Weights of a small transformer language model.
Size: 9 layers, vocabulary 8192, 115M parameters.
Architecture: RMSNorm before each block, no biases in attention or MLP, embeddings untied during training, normalized queries and keys, normalized values, hashed n-gram embeddings, capped logits.
Training: a variant of Adam for these matrices, 882M tokens, 13453 steps.
Each number is 200 + 40 x the weight over the matrix's rms, rounded and kept within 0 to 999. Layers, rows and columns count from 0.

# layer 6 MLP up, 3072x768, rms 0.0208, rows 372-379, columns 192-287
206,172,166,220,158,209,243,173,234,221,192,195,167,235,220,282,245,192,122,238,216,221,208,210,225,161,221,197,241,180,257,190,142,177,175,194,274,214,188,143,206,181,194,170,237,195,194,167,188,241,243,173,235,249,282,193,151,125,251,182,145,182,244,218,186,182,212,157,193,162,187,263,126,201,242,236,183,214,252,109,221,201,211,202,164,225,154,188,125,162,189,256,155,198,145,165
152,172,211,192,152,197,213,165,244,237,194,162,226,156,182,240,157,168,216,150,222,208,165,212,241,165,160,200,203,251,148,208,206,111,186,237,175,241,167,190,222,208,249,187,228,230,215,192,226,205,209,226,204,173,214,180,170,171,167,241,173,250,214,154,245,185,122,147,197,238,239,197,193,248,159,199,186,265,189,229,180,293,180,207,196,193,196,240,204,160,187,248,206,212,243,259
235,178,161,176,150,152,190,229,214,238,212,285,119,178,196,204,167,268,201,202,208,187,191,175,228,157,234,252,151,165,235,198,226,188,157,151,179,176,198,231,199,225,211,155,157,191,167,206,174,223,227,174,212,137,240,213,234,171,183,157,191,251,201,145,220,166,189,241,143,159,218,155,224,207,197,206,228,177,178,211,281,178,174,223,165,215,174,234,202,216,238,255,229,150,197,172
220,149,224,252,218,182,198,189,253,187,191,217,174,238,135,158,196,155,166,203,187,193,192,133,222,236,169,186,213,191,217,150,218,162,208,193,207,175,160,201,223,160,267,203,192,173,151,225,277,162,185,185,176,199,181,278,182,207,185,200,174,148,185,226,223,243,208,181,311,113,188,232,137,193,270,280,213,333,227,171,241,157,164,252,212,219,236,270,129,180,204,124,261,221,214,165
177,166,270,113,236,201,166,145,193,152,233,272,257,266,204,177,207,253,205,155,187,240,197,151,224,199,128,167,231,174,133,139,174,259,154,222,96,241,240,143,215,203,161,211,122,149,191,157,216,213,204,195,206,277,215,243,127,178,258,147,181,148,214,270,155,321,178,207,239,170,181,234,186,217,222,164,178,267,189,173,201,223,161,195,178,171,172,216,229,196,117,163,172,181,166,186
267,187,202,200,122,241,188,196,212,232,121,164,171,230,144,237,162,213,181,196,180,171,193,276,170,152,200,164,126,225,201,184,165,237,222,250,282,152,194,209,234,179,208,293,223,160,216,185,159,243,245,143,185,157,235,210,203,168,180,135,214,241,237,243,143,187,184,220,194,182,202,178,208,175,168,247,233,191,293,216,213,208,180,233,165,256,175,212,137,247,170,150,195,221,249,207
225,229,261,193,158,239,260,217,246,263,182,217,208,145,254,213,153,178,169,167,188,169,217,169,209,154,308,208,233,138,232,194,256,182,188,150,214,236,207,242,242,254,227,205,221,232,210,242,164,209,200,198,194,255,244,195,173,101,151,217,218,159,154,185,139,219,178,197,227,210,148,150,177,166,184,214,187,212,234,120,234,264,136,175,177,231,145,177,115,141,228,258,206,298,151,235
131,245,243,194,190,174,186,268,222,135,167,212,214,104,102,206,222,164,157,195,250,193,238,153,168,239,198,159,244,191,185,213,141,232,203,245,265,177,232,194,198,198,183,207,138,210,270,223,173,229,238,151,219,205,211,209,259,307,301,146,149,177,226,173,182,225,154,210,199,284,273,208,94,166,167,165,137,237,187,264,165,181,170,273,185,161,154,136,207,253,138,221,176,177,213,232
# layer 6 MLP down (transposed), 3072x768, rms 0.0169, rows 372-378, columns 192-287
214,166,184,241,187,215,172,169,237,137,177,231,217,193,187,220,186,193,169,193,243,198,291,202,196,260,170,225,216,188,202,224,238,210,184,156,157,200,228,198,152,157,171,185,193,232,279,154,142,182,120,227,167,234,205,119,172,158,241,201,228,246,163,211,257,180,213,178,252,186,209,263,172,291,147,206,188,185,214,302,279,234,154,188,214,196,178,134,232,252,188,256,207,279,217,208
198,207,238,198,204,163,185,118,207,170,219,208,267,158,219,198,217,219,198,240,222,168,165,187,213,176,241,235,165,182,272,200,224,194,155,189,226,244,175,186,227,141,161,172,203,173,236,225,110,118,218,195,209,228,171,237,193,175,205,162,188,182,178,180,165,216,197,190,252,160,194,328,191,168,257,207,231,213,256,148,211,238,167,199,171,173,249,170,204,164,168,120,181,193,162,168
266,170,171,195,169,201,136,201,235,173,197,213,169,220,158,226,232,229,138,198,208,214,170,168,221,242,177,266,212,151,148,209,162,220,195,167,198,133,159,227,265,126,147,220,239,201,181,207,208,209,195,218,108,218,183,189,184,153,154,193,199,175,187,275,161,232,148,149,259,168,180,181,259,225,172,221,198,218,227,194,195,163,133,148,195,205,178,200,246,266,241,177,238,220,288,216
218,211,208,140,170,101,196,228,202,171,217,245,179,174,229,166,183,205,179,258,191,247,210,184,185,213,223,99,131,183,147,204,242,153,201,193,203,204,131,180,227,201,225,160,254,203,212,247,179,207,206,181,259,219,152,221,241,266,234,200,202,230,175,197,203,214,163,139,220,129,141,154,193,163,182,219,174,209,133,182,224,169,143,264,220,155,240,249,224,189,214,144,190,176,218,199
213,213,247,199,253,211,298,250,246,132,173,142,107,275,166,157,203,224,186,234,200,156,223,265,165,218,222,203,130,206,198,158,134,171,151,184,256,191,196,205,227,175,175,199,226,227,263,187,191,204,195,229,246,250,185,249,164,160,144,278,195,147,155,205,190,142,310,221,158,216,162,273,204,302,157,156,189,209,164,219,250,201,270,187,254,148,199,210,226,232,165,168,195,197,217,170
284,202,140,194,201,182,190,254,193,193,180,233,214,225,159,220,244,148,232,200,140,167,153,242,148,168,204,246,140,118,228,256,226,159,205,219,195,213,133,275,148,203,145,230,249,194,155,237,126,180,282,248,161,173,220,190,185,207,170,227,218,236,185,161,160,170,174,214,175,144,109,165,232,165,207,213,181,185,267,198,218,211,214,261,167,215,200,179,206,150,183,217,214,226,165,185
206,134,257,129,191,185,167,176,195,144,188,224,223,270,250,177,206,245,218,157,187,182,193,259,276,202,232,223,250,204,222,202,182,131,217,323,217,196,168,171,249,274,176,300,135,227,239,128,152,247,264,177,173,197,211,200,193,185,200,159,127,147,259,218,170,192,158,197,138,226,189,156,220,205,231,195,204,239,152,230,173,140,187,204,217,197,197,236,165,192,99,292,195,242,117,270